{"hidden_size": 160, "num_attention_heads": 5, "extras": ["local attention windows", "value embeddings", "a smear gate", "an embedding shortcut", "learned residual scales", "skips across layers", "LayerScale", "capped logits"], "init_std_down": 0.00508, "lr_mult_up": 0.688}
Each number is 50 + 15 x the weight over its row's rms, rounded and kept within 0 to 99. Layers, rows and columns count from 0. The size before them is the row's rms in percent of the matrix's.

# gate: layer 2 MLP gate, 640x160, rms 0.184, rows 90-104, columns 0-159
# up: layer 2 MLP up, 640x160, rms 0.188, rows 90-103, columns 0-159
# down: layer 2 MLP down (transposed), 640x160, rms 0.0929, rows 90-103, columns 0-159
gate90 098:27 20 56 48 46 38 35 43 56 45 30 46 20 49 58 70 66 66 47 41 38 41 32 60 51 30 53 24 73 26 43 48 82 43 41 48 55 40 31 37 41 29 39 55 38 77 32 41 47 46 30 13 33 60 64 45 41 37 48 54 44 50 31 71 52 60 48 44 33 37 34 39 61 35 43 37 51 30 60 26 83 49 52 35 46 43 31 41 22 51 80 53 64 38 50 43 46 46 26 68 17 69 55 35 78 67 46 56 46 36 67 25 59 43 57 45 50 46 44 57 38 20 60 38 53 60 51 72 42 47 38 60 54 67 64 62 74 41 33 54 46 70 42 50 58 45 61 41 31 19 43 70 58 09 57 63 36 34 48 84
up90 110:52 88 52 37 33 58 43 42 50 65 62 36 49 50 34 61 53 60 71 60 55 53 59 41 47 67 54 55 23 44 44 43 49 63 58 44 54 67 39 33 63 63 55 44 34 30 40 48 43 40 67 57 44 21 66 74 66 64 58 34 82 63 36 38 43 51 29 55 75 70 50 72 87 71 52 49 57 23 36 44 51 57 74 45 37 40 44 39 25 44 55 41 57 49 27 33 38 39 51 25 73 37 22 53 55 53 55 58 46 43 39 69 38 52 25 79 68 72 47 21 41 83 39 76 51 27 68 35 70 34 45 33 53 51 60 54 48 76 70 98 46 79 53 44 41 30 50 63 54 65 63 53 51 49 47 58 23 50 65 60
down90 103:64 24 53 50 47 59 49 26 59 15 68 53 32 37 69 56 35 45 72 58 34 59 36 54 48 32 44 34 56 22 40 58 66 03 61 41 71 43 50 57 24 36 36 57 37 42 66 66 40 99 57 65 68 34 49 43 71 52 16 45 41 63 53 39 48 53 48 43 44 46 55 39 49 67 67 75 43 50 73 44 55 50 43 27 63 64 29 42 35 25 59 62 55 43 42 57 44 34 31 62 34 78 55 08 57 43 62 55 69 64 47 46 46 54 54 38 40 71 26 60 52 44 62 83 83 31 51 33 48 61 51 35 33 62 36 55 50 56 34 39 28 44 36 27 63 43 47 35 45 45 33 67 44 43 44 50 70 34 40 44
gate91 094:59 42 53 53 77 67 43 74 49 43 42 63 48 56 52 49 52 61 60 27 38 43 48 61 50 47 82 21 42 46 33 54 53 36 73 52 57 42 41 46 55 24 52 56 75 64 28 49 61 47 32 38 38 60 57 62 56 70 69 22 53 46 65 62 34 54 47 33 34 39 41 72 56 32 55 48 69 42 95 37 70 61 59 46 54 34 34 43 44 52 51 58 39 65 59 55 77 52 39 48 52 20 70 53 51 63 45 32 51 47 59 71 55 29 61 11 18 58 96 46 27 76 48 18 62 48 49 59 35 42 48 41 17 24 51 41 54 44 47 38 46 43 37 46 33 59 49 37 59 10 69 31 40 29 39 61 60 72 35 44
up91 099:83 64 32 42 31 47 32 53 40 42 50 58 62 57 63 30 70 72 36 65 46 45 27 37 68 40 25 55 48 84 46 55 36 42 52 51 70 46 61 58 90 87 48 41 33 56 49 35 47 32 39 48 46 57 56 38 49 52 54 77 60 38 30 30 79 62 34 61 39 60 62 48 54 48 85 33 53 57 28 72 46 37 67 61 18 68 70 39 35 35 62 29 58 28 66 66 58 44 54 42 55 51 65 63 47 44 56 57 30 37 60 45 62 54 48 87 48 67 75 69 44 51 75 74 48 68 26 31 47 52 61 51 49 63 33 38 53 49 81 67 60 49 63 62 64 45 60 70 45 72 50 47 50 40 66 56 80 57 57 24
down91 100:52 57 41 63 42 55 62 29 34 19 53 46 31 64 52 47 59 41 67 67 61 50 64 65 33 75 66 74 73 47 70 64 68 57 43 40 33 29 50 71 31 23 73 64 46 98 26 59 38 80 35 50 56 60 30 57 49 27 51 38 63 52 51 64 34 39 37 52 36 64 59 44 68 47 69 47 42 63 29 50 46 55 49 54 57 52 37 28 58 52 31 45 45 47 60 52 50 68 40 62 37 81 48 41 34 39 40 43 64 53 36 29 52 17 42 41 58 51 36 34 50 51 42 81 36 67 51 51 75 70 10 25 48 68 68 66 46 53 53 33 49 63 46 35 49 64 66 29 40 75 36 66 42 59 70 49 64 68 42 87
gate92 103:27 54 43 51 53 35 49 62 75 15 62 51 45 79 60 60 42 55 46 43 79 64 23 68 56 61 42 76 67 69 52 45 46 45 63 44 53 66 40 50 67 55 63 53 47 85 76 67 47 48 58 67 61 34 49 61 35 23 49 40 43 66 57 41 57 58 30 44 65 28 29 20 32 44 78 16 41 50 53 57 22 17 27 68 55 50 70 71 46 59 68 52 71 25 29 67 30 29 46 72 34 39 45 41 39 58 51 51 51 64 47 34 67 73 36 53 21 45 41 45 61 48 55 50 54 38 61 69 31 40 33 72 73 49 41 56 48 52 34 56 51 27 33 45 51 32 74 63 51 30 60 76 46 48 56 33 25 52 40 38
up92 098:77 55 53 62 42 72 45 42 37 71 53 44 63 18 48 64 73 56 54 73 30 24 45 41 51 32 62 32 35 19 39 60 42 60 52 77 59 46 37 58 39 51 55 34 57 14 43 43 60 28 47 33 25 73 65 40 57 48 61 38 38 41 45 63 28 34 59 66 43 40 75 79 44 51 39 61 65 36 33 52 40 60 51 59 66 49 49 56 54 59 49 47 41 50 57 22 80 72 40 34 49 80 53 65 28 40 52 51 64 47 54 55 34 52 64 26 51 39 79 65 51 70 04 81 55 50 50 35 57 50 53 18 28 44 65 32 41 57 62 48 48 54 61 70 50 69 56 48 45 65 27 35 42 55 27 88 71 50 48 55
down92 099:52 55 61 76 63 50 53 56 42 45 22 70 59 61 50 65 39 30 32 60 28 78 35 79 41 35 71 41 57 51 40 56 54 31 65 46 46 80 60 40 52 46 37 44 54 67 33 58 47 66 44 48 70 62 56 69 39 37 55 43 53 36 68 24 22 37 73 61 41 87 64 46 58 16 61 80 60 40 33 57 51 82 48 41 36 58 71 41 43 46 50 58 36 44 48 71 52 80 44 50 57 57 70 63 60 40 56 52 31 59 38 32 38 07 32 42 80 51 28 53 62 32 46 66 24 52 34 31 45 54 49 57 68 50 55 58 59 29 32 34 56 66 58 40 28 61 30 60 20 43 47 58 47 76 49 52 71 73 58 44
gate93 097:25 48 66 61 69 44 45 70 27 60 44 34 37 38 79 24 66 84 63 29 30 94 55 37 39 49 52 36 57 38 33 35 60 18 37 51 56 47 48 32 26 35 47 78 50 45 61 35 63 58 44 39 64 51 59 62 53 52 50 41 60 27 43 31 66 52 27 40 65 60 51 73 45 61 75 60 44 59 67 75 34 39 37 29 42 49 48 34 38 73 52 56 82 55 52 50 49 54 33 39 29 86 60 64 62 38 33 45 76 70 49 66 46 65 47 58 60 63 57 45 64 50 41 51 68 50 50 66 52 77 27 77 60 51 61 53 36 46 56 39 52 62 49 39 71 57 70 53 55 37 51 38 64 56 18 58 40 06 36 55
up93 092:46 57 45 44 55 26 52 40 51 46 74 61 45 45 65 55 38 71 71 44 53 76 48 36 36 56 56 64 76 37 45 11 27 34 47 65 44 55 50 56 44 64 51 94 59 36 53 26 32 18 40 25 63 50 38 42 62 59 51 53 60 59 59 39 43 47 53 61 47 38 64 54 52 78 54 50 46 31 60 61 20 48 39 59 31 36 09 46 39 55 54 38 47 60 28 57 80 78 45 41 43 44 46 66 56 62 87 76 45 47 53 37 45 49 68 37 25 47 56 30 47 58 54 39 48 41 59 51 53 61 58 67 64 26 72 71 48 61 46 56 30 78 56 55 79 30 82 52 44 49 66 45 39 37 35 66 38 19 41 84
down93 096:59 58 46 54 40 50 51 43 71 32 32 30 43 49 62 53 51 49 33 61 59 47 28 51 47 41 39 35 46 49 32 39 38 79 34 67 58 45 55 55 73 65 29 47 76 77 47 87 53 80 48 50 61 37 47 48 53 61 45 44 58 50 33 43 45 61 63 53 87 23 38 39 13 47 28 40 33 61 54 48 32 71 52 55 59 82 56 36 24 75 34 74 55 49 63 72 55 43 31 49 70 50 40 50 26 63 47 05 28 60 47 58 48 47 45 47 73 58 49 50 56 53 41 57 45 73 20 37 69 35 67 39 55 55 47 84 33 21 67 53 25 27 37 31 38 71 28 38 33 27 49 48 44 58 54 48 55 63 50 60
gate94 110:51 32 53 23 52 54 61 58 55 36 41 58 49 65 33 89 34 70 61 59 84 43 32 37 61 73 34 50 48 54 51 55 61 25 70 27 35 75 69 65 56 41 35 70 67 45 70 11 40 29 51 40 57 49 33 70 31 78 79 68 58 45 58 30 54 33 37 47 61 25 36 60 51 48 37 52 49 55 70 79 33 29 76 51 62 56 50 35 54 65 74 45 50 28 41 54 67 52 36 44 48 40 54 32 45 22 38 54 55 27 53 72 54 25 32 69 46 55 19 72 29 55 49 67 62 53 59 62 36 36 51 46 50 31 77 62 50 49 45 32 48 65 48 21 70 66 49 65 66 47 38 56 44 58 61 51 64 37 41 67
up94 115:49 38 39 21 57 23 69 59 58 44 50 67 46 42 38 75 41 57 66 63 75 35 35 27 60 77 44 51 43 66 38 50 86 33 66 19 37 64 60 45 56 27 22 51 42 56 62 39 61 29 45 54 63 71 45 48 42 63 83 57 73 72 45 35 37 16 47 56 46 44 40 74 65 32 68 49 32 37 74 55 40 53 71 48 59 69 63 43 47 53 53 46 65 41 50 58 59 60 30 42 51 34 58 38 62 31 07 24 38 59 57 76 38 25 36 65 23 39 26 64 24 31 51 55 66 48 56 58 58 30 52 41 46 32 41 61 71 62 50 59 63 37 44 30 57 48 59 56 66 60 64 58 40 64 27 52 60 60 59 77
down94 113:41 42 38 29 86 29 27 80 70 74 67 58 57 55 34 34 40 64 69 46 32 59 37 56 63 59 65 57 59 26 64 35 76 38 49 47 54 67 41 46 37 48 43 69 53 39 58 44 59 55 52 52 58 47 49 39 50 51 59 42 49 55 17 33 67 41 64 52 68 75 45 44 57 46 54 41 75 60 67 23 60 55 42 56 23 52 35 49 57 26 49 42 35 29 54 53 61 52 49 50 60 44 32 64 59 59 35 37 41 72 48 80 48 48 75 56 45 63 54 69 41 72 55 72 21 50 65 52 49 70 50 38 37 92 55 32 63 62 73 39 54 76 43 58 27 72 34 24 76 74 61 53 51 44 24 68 93 49 45 69
gate95 104:48 53 42 58 47 26 51 47 36 59 54 36 44 35 51 27 55 37 38 64 37 72 57 25 70 40 60 29 30 71 35 42 45 52 28 23 41 24 40 29 62 27 57 64 62 61 61 52 44 58 71 71 59 58 42 53 75 34 28 45 66 18 39 55 27 56 37 51 37 69 31 81 61 21 35 60 23 48 50 42 44 51 44 70 34 60 38 55 70 33 59 60 54 47 54 45 30 43 55 51 33 59 62 40 55 70 81 68 50 77 42 34 49 56 64 46 48 61 47 88 31 62 63 59 44 69 30 40 51 33 60 34 40 51 61 59 39 48 65 22 53 43 46 53 26 18 49 34 53 48 42 13 37 54 47 27 90 68 62 45
up95 106:43 26 44 68 49 72 44 63 59 67 42 65 16 40 32 51 42 40 78 38 47 50 74 62 21 54 45 68 57 64 62 45 40 35 67 49 43 58 50 56 52 39 37 35 48 60 48 47 55 65 53 49 47 51 36 40 18 56 35 75 75 71 50 51 23 43 51 50 38 90 45 77 38 65 82 82 72 40 43 52 53 61 83 50 88 47 23 63 61 78 54 46 45 48 21 55 61 60 36 48 34 35 41 43 50 38 34 22 68 42 48 66 41 64 30 47 66 36 61 59 65 58 40 53 69 76 65 52 46 34 72 59 59 62 56 48 49 60 48 76 27 65 65 37 52 72 36 58 67 69 59 42 70 33 52 69 48 38 34 53
down95 102:75 54 35 95 53 62 38 48 33 64 17 45 43 28 41 50 63 52 61 41 47 44 60 45 27 42 76 40 63 67 65 53 35 25 43 61 62 58 51 37 33 47 54 28 66 50 40 23 45 80 39 67 31 30 39 46 52 36 66 37 27 65 59 36 32 43 40 42 50 38 33 54 27 53 72 65 41 44 47 59 60 28 44 68 74 53 57 50 81 52 69 69 33 61 35 62 46 44 56 61 34 44 57 69 67 43 45 58 46 61 59 57 32 55 66 48 49 42 73 49 38 54 63 58 48 67 63 60 89 32 58 57 50 32 64 39 52 71 16 42 40 75 31 36 23 61 13 39 44 19 62 34 42 31 68 29 54 47 49 58
gate96 102:37 24 47 53 58 50 43 69 80 33 20 54 43 16 50 57 60 44 46 99 69 79 50 70 55 62 29 51 55 54 35 71 51 54 65 70 63 71 63 42 62 41 48 42 64 59 48 56 58 57 57 66 42 34 28 57 52 41 78 34 60 51 72 25 48 34 55 59 53 50 49 38 41 39 23 70 71 52 37 16 30 47 38 79 70 52 49 58 57 39 56 29 20 45 44 53 29 50 60 46 76 22 44 56 37 43 64 44 36 35 34 45 50 49 58 58 59 45 41 77 68 42 39 80 36 43 65 52 49 38 58 50 54 65 68 79 46 69 31 42 52 62 56 50 47 38 29 48 15 69 70 38 51 55 30 71 59 52 33 31
up96 099:72 81 59 55 28 77 48 34 57 65 50 51 44 62 61 55 29 31 65 28 51 28 39 48 18 50 37 22 45 60 47 27 39 09 21 41 37 49 39 35 46 57 53 22 40 63 56 61 67 36 68 37 59 56 55 69 61 59 20 53 09 61 42 42 34 59 33 52 47 38 49 62 68 46 60 23 30 15 46 39 72 49 53 39 25 52 48 50 38 55 58 52 56 49 45 55 53 71 33 52 47 52 28 39 40 63 49 49 48 53 40 56 38 72 35 65 45 57 60 52 23 54 75 41 54 56 34 38 60 49 47 37 21 13 21 56 59 48 44 85 47 44 71 44 36 40 56 73 77 40 52 52 50 42 66 34 34 55 55 65
down96 098:73 36 69 37 30 58 68 31 69 39 48 34 43 29 72 46 40 25 56 73 57 34 39 63 41 52 48 36 48 39 56 55 51 50 47 55 54 50 29 80 61 69 73 33 19 64 42 56 52 36 60 53 57 29 45 75 48 20 57 28 86 29 74 42 22 72 37 31 57 51 61 70 53 66 37 71 63 29 41 46 47 34 54 43 49 36 40 59 64 49 56 56 38 51 61 43 57 52 50 65 35 42 12 49 45 54 70 15 51 42 50 44 96 47 77 42 32 46 56 40 38 30 29 51 46 73 53 25 60 68 28 40 31 39 43 43 63 43 30 53 49 44 35 48 55 32 48 60 46 31 53 33 33 54 25 49 23 52 42 29
gate97 105:22 42 47 35 46 42 50 62 43 34 40 37 75 64 27 32 55 42 32 50 52 45 60 51 24 64 63 35 51 61 29 73 38 45 71 50 72 42 36 76 38 49 56 54 60 53 58 59 32 55 57 46 34 35 61 57 49 10 36 44 64 61 48 35 43 37 22 47 72 73 63 34 45 77 39 43 55 59 40 59 70 76 46 51 31 31 61 78 65 55 40 53 79 61 69 63 40 40 66 47 46 60 53 36 48 33 54 61 18 31 31 56 54 53 42 49 59 48 24 76 34 32 47 60 54 45 55 37 68 83 24 45 35 79 61 33 14 32 45 65 53 69 59 54 39 45 48 36 50 63 63 26 83 61 53 55 54 12 40 45
up97 103:38 45 28 54 72 26 57 49 51 49 74 28 63 71 34 56 50 39 20 42 60 72 31 18 59 66 61 25 44 34 74 75 43 50 50 41 92 34 42 75 40 59 36 54 41 49 46 57 42 56 52 33 55 62 39 32 58 55 50 67 60 53 31 59 43 28 36 79 45 66 42 24 36 74 59 23 46 38 59 56 83 48 43 63 51 37 75 50 61 62 37 43 55 66 60 58 41 43 58 36 44 31 66 40 80 37 50 43 60 28 41 61 61 40 50 63 45 40 68 76 39 31 67 40 66 58 50 13 37 64 35 67 57 45 40 48 23 30 78 46 45 59 48 54 31 43 66 27 34 62 46 48 68 22 68 30 51 39 44 61
down97 101:45 41 35 35 64 53 55 39 67 26 45 49 17 68 63 53 71 55 37 31 51 64 41 18 56 49 43 67 43 42 69 45 53 82 59 50 65 41 36 45 61 56 65 59 61 51 85 35 58 45 45 48 53 36 47 37 49 48 43 59 35 60 61 61 27 36 55 71 55 56 60 42 40 65 56 59 56 57 42 43 64 50 59 34 41 49 65 68 60 69 28 59 44 66 25 54 34 42 06 13 63 58 51 58 35 38 40 38 22 60 51 44 47 51 44 63 27 32 83 61 51 36 44 39 20 40 50 53 50 51 54 49 63 12 50 57 24 29 47 52 42 80 31 32 09 55 54 30 61 60 73 80 64 37 72 73 55 60 34 35
gate98 102:32 58 77 21 65 67 50 45 38 49 39 45 53 28 68 60 58 14 46 30 46 30 45 72 52 67 28 35 65 66 72 55 49 38 41 58 34 43 46 56 76 50 60 44 33 41 44 39 44 60 61 61 57 48 49 38 33 76 41 49 21 57 35 52 43 40 48 41 69 64 41 43 26 75 47 55 48 55 56 76 39 74 64 70 59 55 42 59 47 25 70 57 54 38 34 57 46 26 41 46 70 50 33 97 31 27 60 46 66 67 46 50 32 76 62 43 27 57 75 61 68 28 46 23 50 33 35 28 49 44 46 38 49 53 55 50 64 82 66 41 59 46 54 44 33 55 00 55 42 37 55 60 56 66 52 61 55 55 68 26
up98 097:55 34 30 74 47 37 62 64 71 63 49 55 36 51 51 50 49 77 49 41 48 80 50 30 59 34 52 47 41 43 53 74 53 74 72 37 56 48 35 36 30 51 43 60 45 51 64 42 56 75 41 33 54 41 41 38 59 45 45 55 66 43 64 79 57 38 41 55 46 44 39 64 40 34 85 26 50 46 50 50 59 15 42 34 64 53 78 49 50 83 24 76 43 72 55 54 60 63 80 52 25 36 69 03 61 73 26 55 48 41 48 40 70 12 42 37 66 51 04 35 34 59 61 66 74 62 70 60 53 64 67 39 60 48 40 35 47 33 43 70 34 63 52 59 65 40 55 49 69 63 57 47 52 44 56 42 42 42 42 64
down98 097:64 66 28 66 53 40 30 69 28 84 53 43 35 54 37 72 43 40 31 45 48 46 46 61 54 47 51 41 57 46 45 43 38 62 65 24 48 49 22 72 66 72 76 35 48 58 23 57 64 54 47 52 78 75 36 38 45 38 33 46 46 54 38 63 45 71 65 66 63 54 54 38 44 70 34 66 42 48 55 42 28 47 56 38 35 67 47 42 55 54 27 34 66 51 34 28 29 49 49 35 56 51 43 67 65 49 46 81 30 20 45 72 39 79 23 45 32 41 71 58 39 46 59 29 33 62 34 53 49 72 33 62 11 61 48 60 34 55 59 26 28 32 41 49 40 71 48 51 73 48 88 56 31 61 40 78 36 37 61 67
gate99 097:59 65 54 62 47 63 47 56 68 40 40 46 71 75 51 54 61 58 55 40 40 66 32 57 64 32 58 22 65 90 82 58 40 46 61 42 44 39 70 30 62 59 57 37 51 30 52 51 49 47 25 53 68 65 55 48 32 30 43 56 56 76 60 61 75 71 57 68 39 80 51 69 20 37 55 52 30 60 34 62 39 30 63 34 55 49 38 47 44 62 69 69 77 45 46 51 55 63 31 56 25 42 58 43 41 51 41 54 56 56 64 51 48 35 37 61 51 49 39 28 65 66 57 57 67 04 50 39 78 79 77 46 53 21 31 37 41 18 35 53 80 28 62 58 55 57 43 78 64 35 43 54 80 39 51 59 59 45 33 56
up99 102:31 59 39 47 61 38 39 77 37 21 41 57 47 61 34 36 64 62 45 78 82 48 64 26 46 44 80 58 44 53 27 79 43 46 43 57 91 59 45 32 32 50 62 57 46 43 54 36 58 50 64 26 57 54 51 52 56 44 56 52 57 69 45 25 21 41 44 55 62 56 45 63 55 39 40 50 61 59 38 77 44 51 49 29 47 50 37 34 70 51 36 48 17 60 71 42 24 76 37 57 59 62 45 47 45 37 83 44 41 18 55 58 59 42 66 38 73 66 52 62 41 82 59 56 44 37 44 63 37 43 59 56 53 77 29 24 36 47 86 50 46 50 52 54 09 34 57 72 53 38 67 36 58 46 53 41 36 13 66 52
down99 097:59 51 39 32 44 63 34 34 42 26 46 79 52 48 22 48 46 46 15 43 40 50 48 91 51 26 50 51 67 42 19 40 39 24 67 53 53 53 58 42 68 76 85 55 45 35 48 55 57 41 31 48 75 50 56 54 64 39 65 53 60 43 48 41 52 58 65 31 61 60 64 44 21 20 37 55 39 62 46 67 32 88 27 46 35 37 29 48 31 64 54 77 72 38 33 27 79 75 37 43 26 55 74 68 53 32 59 53 51 31 39 77 51 43 48 65 57 67 49 50 56 56 47 35 41 58 44 43 54 31 53 46 12 80 58 52 59 48 50 52 43 47 67 53 50 61 38 40 55 63 48 74 47 69 55 60 73 32 68 46
gate100 101:37 53 54 42 60 52 57 63 43 49 51 20 52 86 26 60 74 51 51 53 41 29 52 52 48 30 66 09 26 45 45 45 46 67 83 70 40 60 25 49 62 36 12 48 40 61 41 48 68 61 39 22 48 66 23 63 81 37 57 45 54 60 43 53 65 37 30 20 58 58 37 19 46 40 21 39 54 31 28 48 61 49 46 49 38 34 42 63 30 55 60 39 46 25 76 54 59 68 42 40 48 46 52 51 48 46 39 46 37 40 33 34 61 41 61 52 53 28 54 68 42 71 31 51 42 67 50 51 33 48 68 42 68 64 77 54 37 48 25 87 37 49 30 67 71 54 42 60 59 37 21 64 33 54 54 32 33 60 36 62
up100 096:59 52 43 59 30 47 40 44 45 66 49 68 58 20 76 22 32 43 41 28 39 60 51 47 41 66 53 94 80 79 54 47 53 49 20 38 72 56 39 37 50 49 68 61 57 48 54 62 26 75 39 79 55 54 72 54 32 51 45 42 51 27 62 52 16 74 70 52 45 52 43 50 58 36 93 53 37 81 53 53 49 62 77 50 59 61 40 41 76 62 45 69 46 83 24 59 44 45 49 59 50 36 56 40 65 60 50 45 52 68 75 48 39 53 53 27 42 87 50 31 43 45 56 52 49 67 39 64 69 53 31 61 30 48 47 51 72 63 71 32 75 49 72 41 32 52 54 37 47 39 62 40 43 50 47 69 49 51 66 33
down100 090:55 42 51 61 17 46 65 37 50 75 34 51 54 45 40 60 53 71 74 80 45 54 71 57 62 40 28 58 88 61 59 37 39 43 37 53 78 60 38 53 49 45 22 37 66 53 22 43 40 43 51 69 43 48 49 53 54 48 46 77 06 27 67 66 42 45 48 57 56 10 54 62 58 55 45 82 23 74 76 50 62 55 66 51 60 50 49 62 65 50 52 45 33 65 45 40 30 52 35 62 56 71 44 45 61 42 52 55 54 44 48 73 59 52 23 36 47 30 74 38 32 50 47 52 32 45 76 14 63 39 76 48 40 69 57 22 51 29 72 67 57 72 40 71 38 46 60 55 36 36 52 38 53 52 22 61 53 31 60 41
gate101 087:41 52 67 40 14 46 78 36 66 35 63 49 47 45 60 36 28 74 60 47 39 58 59 46 42 54 31 58 68 74 35 54 55 37 60 47 58 58 61 63 74 38 58 46 45 83 67 36 32 48 11 41 45 28 42 42 58 63 56 57 31 47 62 34 29 59 43 62 42 22 34 35 47 48 45 67 70 37 57 59 48 40 35 54 70 73 33 65 48 57 36 61 56 42 32 73 83 28 41 42 36 50 41 69 44 49 57 91 33 78 61 23 53 43 61 48 64 64 60 34 67 80 55 51 41 57 44 62 49 63 37 60 51 44 68 38 60 58 42 66 32 38 54 44 78 29 55 57 54 21 27 20 45 69 44 39 35 68 25 70
up101 093:34 44 56 66 29 51 57 45 57 61 60 58 48 60 61 33 54 72 44 51 61 39 58 51 38 73 40 61 44 97 33 37 61 32 53 46 44 58 30 53 55 52 65 66 46 43 57 74 40 73 09 48 61 46 31 42 63 57 72 71 66 51 66 43 53 52 47 34 66 20 37 31 46 47 15 52 65 33 55 62 69 56 68 67 84 43 35 43 36 54 26 70 38 19 31 72 36 19 40 41 51 51 43 60 59 66 45 68 37 55 51 22 51 38 07 44 49 50 37 58 43 79 65 41 46 43 53 72 68 70 56 73 57 41 45 34 61 44 57 42 37 34 28 42 72 37 41 23 65 39 49 26 63 63 57 46 39 38 51 59
down101 092:51 37 52 31 50 59 40 51 60 38 71 70 91 51 63 33 52 74 46 31 59 66 59 47 66 41 34 70 43 73 51 47 61 26 45 60 35 27 41 60 68 43 37 64 70 36 66 48 36 47 44 61 57 72 56 56 64 55 35 72 67 64 40 14 33 58 33 35 50 62 44 64 34 52 57 47 63 65 36 58 35 37 51 66 80 59 43 55 74 54 29 50 38 44 59 67 39 18 61 41 37 63 38 65 38 52 48 46 59 85 36 60 41 77 51 58 57 58 53 70 69 68 34 42 36 43 50 61 37 41 44 67 39 40 21 39 45 90 36 65 76 42 55 86 38 65 48 41 33 22 44 40 40 64 26 71 40 53 20 44
gate102 095:46 66 52 52 53 72 56 56 66 76 40 66 59 56 22 80 45 51 55 77 67 38 44 80 47 27 56 66 60 75 72 33 36 54 26 55 13 53 34 27 66 54 69 67 21 34 40 79 38 52 34 87 71 48 44 33 36 67 50 51 49 34 29 32 25 53 52 44 57 47 62 51 39 46 63 47 65 72 54 64 17 70 49 51 41 16 62 31 47 57 28 53 59 46 64 23 43 40 66 49 73 46 36 66 39 43 52 60 61 26 43 42 55 37 51 66 53 49 46 49 34 57 40 51 27 65 57 31 47 33 59 59 56 61 24 77 47 57 43 38 82 40 49 44 49 25 65 52 62 48 47 45 61 55 63 34 69 49 39 72
up102 097:58 39 80 53 45 30 52 59 58 45 59 54 57 50 53 29 53 56 27 18 52 49 43 27 47 48 62 74 42 26 22 71 64 34 43 80 52 51 76 61 52 29 59 22 67 36 46 47 42 66 79 27 36 81 53 31 40 65 60 40 60 74 40 48 51 45 33 45 53 65 73 53 36 69 53 68 52 31 33 48 67 32 25 30 60 69 50 66 50 40 27 37 50 61 38 29 26 66 25 37 38 58 62 23 83 52 66 43 39 64 68 63 66 48 33 34 58 76 50 39 64 53 62 53 55 29 42 60 54 61 52 42 50 46 35 45 51 63 42 43 41 56 53 37 69 79 44 58 50 56 70 61 50 34 79 73 24 77 35 31
down102 095:50 31 60 46 50 60 74 51 36 51 65 67 31 40 48 64 51 54 46 65 79 64 53 57 28 27 47 20 50 66 62 38 55 31 40 39 57 55 61 65 52 42 44 19 50 46 64 51 65 58 71 74 47 52 38 56 55 26 63 78 83 36 37 59 54 72 43 64 45 41 49 24 36 46 48 55 18 44 50 38 64 15 45 62 53 37 59 86 86 59 56 48 38 40 46 21 62 26 53 63 57 46 73 58 58 24 62 85 66 75 57 56 36 34 75 16 53 51 48 58 35 57 70 39 66 62 58 37 50 28 50 56 37 36 44 41 33 50 35 47 65 35 55 64 58 44 42 59 41 48 62 48 52 59 50 45 49 33 99 54
gate103 101:62 52 50 34 23 39 78 38 51 38 70 70 31 44 16 47 40 65 78 63 50 39 22 59 19 36 51 43 91 42 42 53 51 35 66 68 41 67 29 62 59 44 82 49 46 57 51 49 51 52 35 38 41 73 52 45 68 63 68 43 29 54 67 59 45 54 08 29 41 45 35 59 37 49 69 70 61 64 52 38 40 67 60 51 70 61 34 48 40 44 36 50 58 45 48 36 51 46 49 66 64 45 37 42 60 32 48 78 48 46 34 26 47 54 56 73 62 51 21 16 31 68 24 55 48 50 34 70 47 46 24 33 43 42 63 65 60 38 26 26 54 29 59 32 37 43 47 64 75 53 62 44 43 32 58 37 33 46 26 66
up103 095:73 60 43 61 66 53 42 45 53 58 48 50 71 67 37 75 33 42 27 68 36 55 40 46 57 56 75 71 79 41 67 41 41 58 56 46 65 61 31 75 89 43 51 41 48 51 43 16 48 66 31 38 43 40 45 61 46 46 56 11 68 63 50 53 32 52 57 22 30 67 36 66 34 45 73 54 62 58 40 29 33 50 57 52 67 81 47 51 64 56 55 64 76 33 37 60 55 42 37 51 71 58 35 60 28 61 62 29 65 59 43 24 42 47 67 59 40 75 31 44 73 61 42 47 74 61 41 71 48 52 71 27 72 39 39 81 78 42 57 44 64 47 62 65 39 34 52 08 35 56 59 38 53 55 54 50 32 32 46 65
down103 098:67 52 47 26 42 10 46 23 54 64 38 50 52 44 75 46 51 52 61 58 63 51 60 59 32 56 40 72 18 49 38 40 53 52 35 47 57 27 45 48 63 25 31 52 81 45 48 41 74 39 39 25 44 74 70 37 36 66 59 39 72 53 71 45 24 43 48 47 61 66 23 71 80 71 60 64 40 53 28 56 56 88 66 50 33 86 73 57 74 53 57 46 54 42 60 78 51 59 51 31 28 76 62 69 41 39 53 72 49 64 71 47 43 55 38 51 53 40 54 70 32 51 28 38 55 73 49 38 31 52 48 51 53 19 79 61 63 47 54 43 52 52 56 72 57 34 54 46 18 47 45 55 51 34 42 46 43 67 67 39
gate104 101:30 50 36 36 43 67 60 65 48 77 58 17 44 15 39 44 33 50 69 59 36 49 71 52 32 79 53 45 63 22 34 27 28 39 54 31 24 58 49 60 46 63 34 72 63 47 56 50 43 31 49 47 29 32 21 58 79 45 37 47 35 38 56 52 48 77 26 46 67 57 35 38 46 50 35 70 15 62 54 44 54 43 63 48 77 72 50 38 29 40 74 57 62 21 51 35 44 42 73 92 52 64 54 49 26 41 55 70 67 60 49 47 63 78 50 44 43 48 44 49 52 45 49 42 45 55 59 31 57 74 24 70 48 40 79 60 47 75 43 73 60 53 20 61 62 39 58 64 46 53 40 36 67 36 70 46 51 45 49 50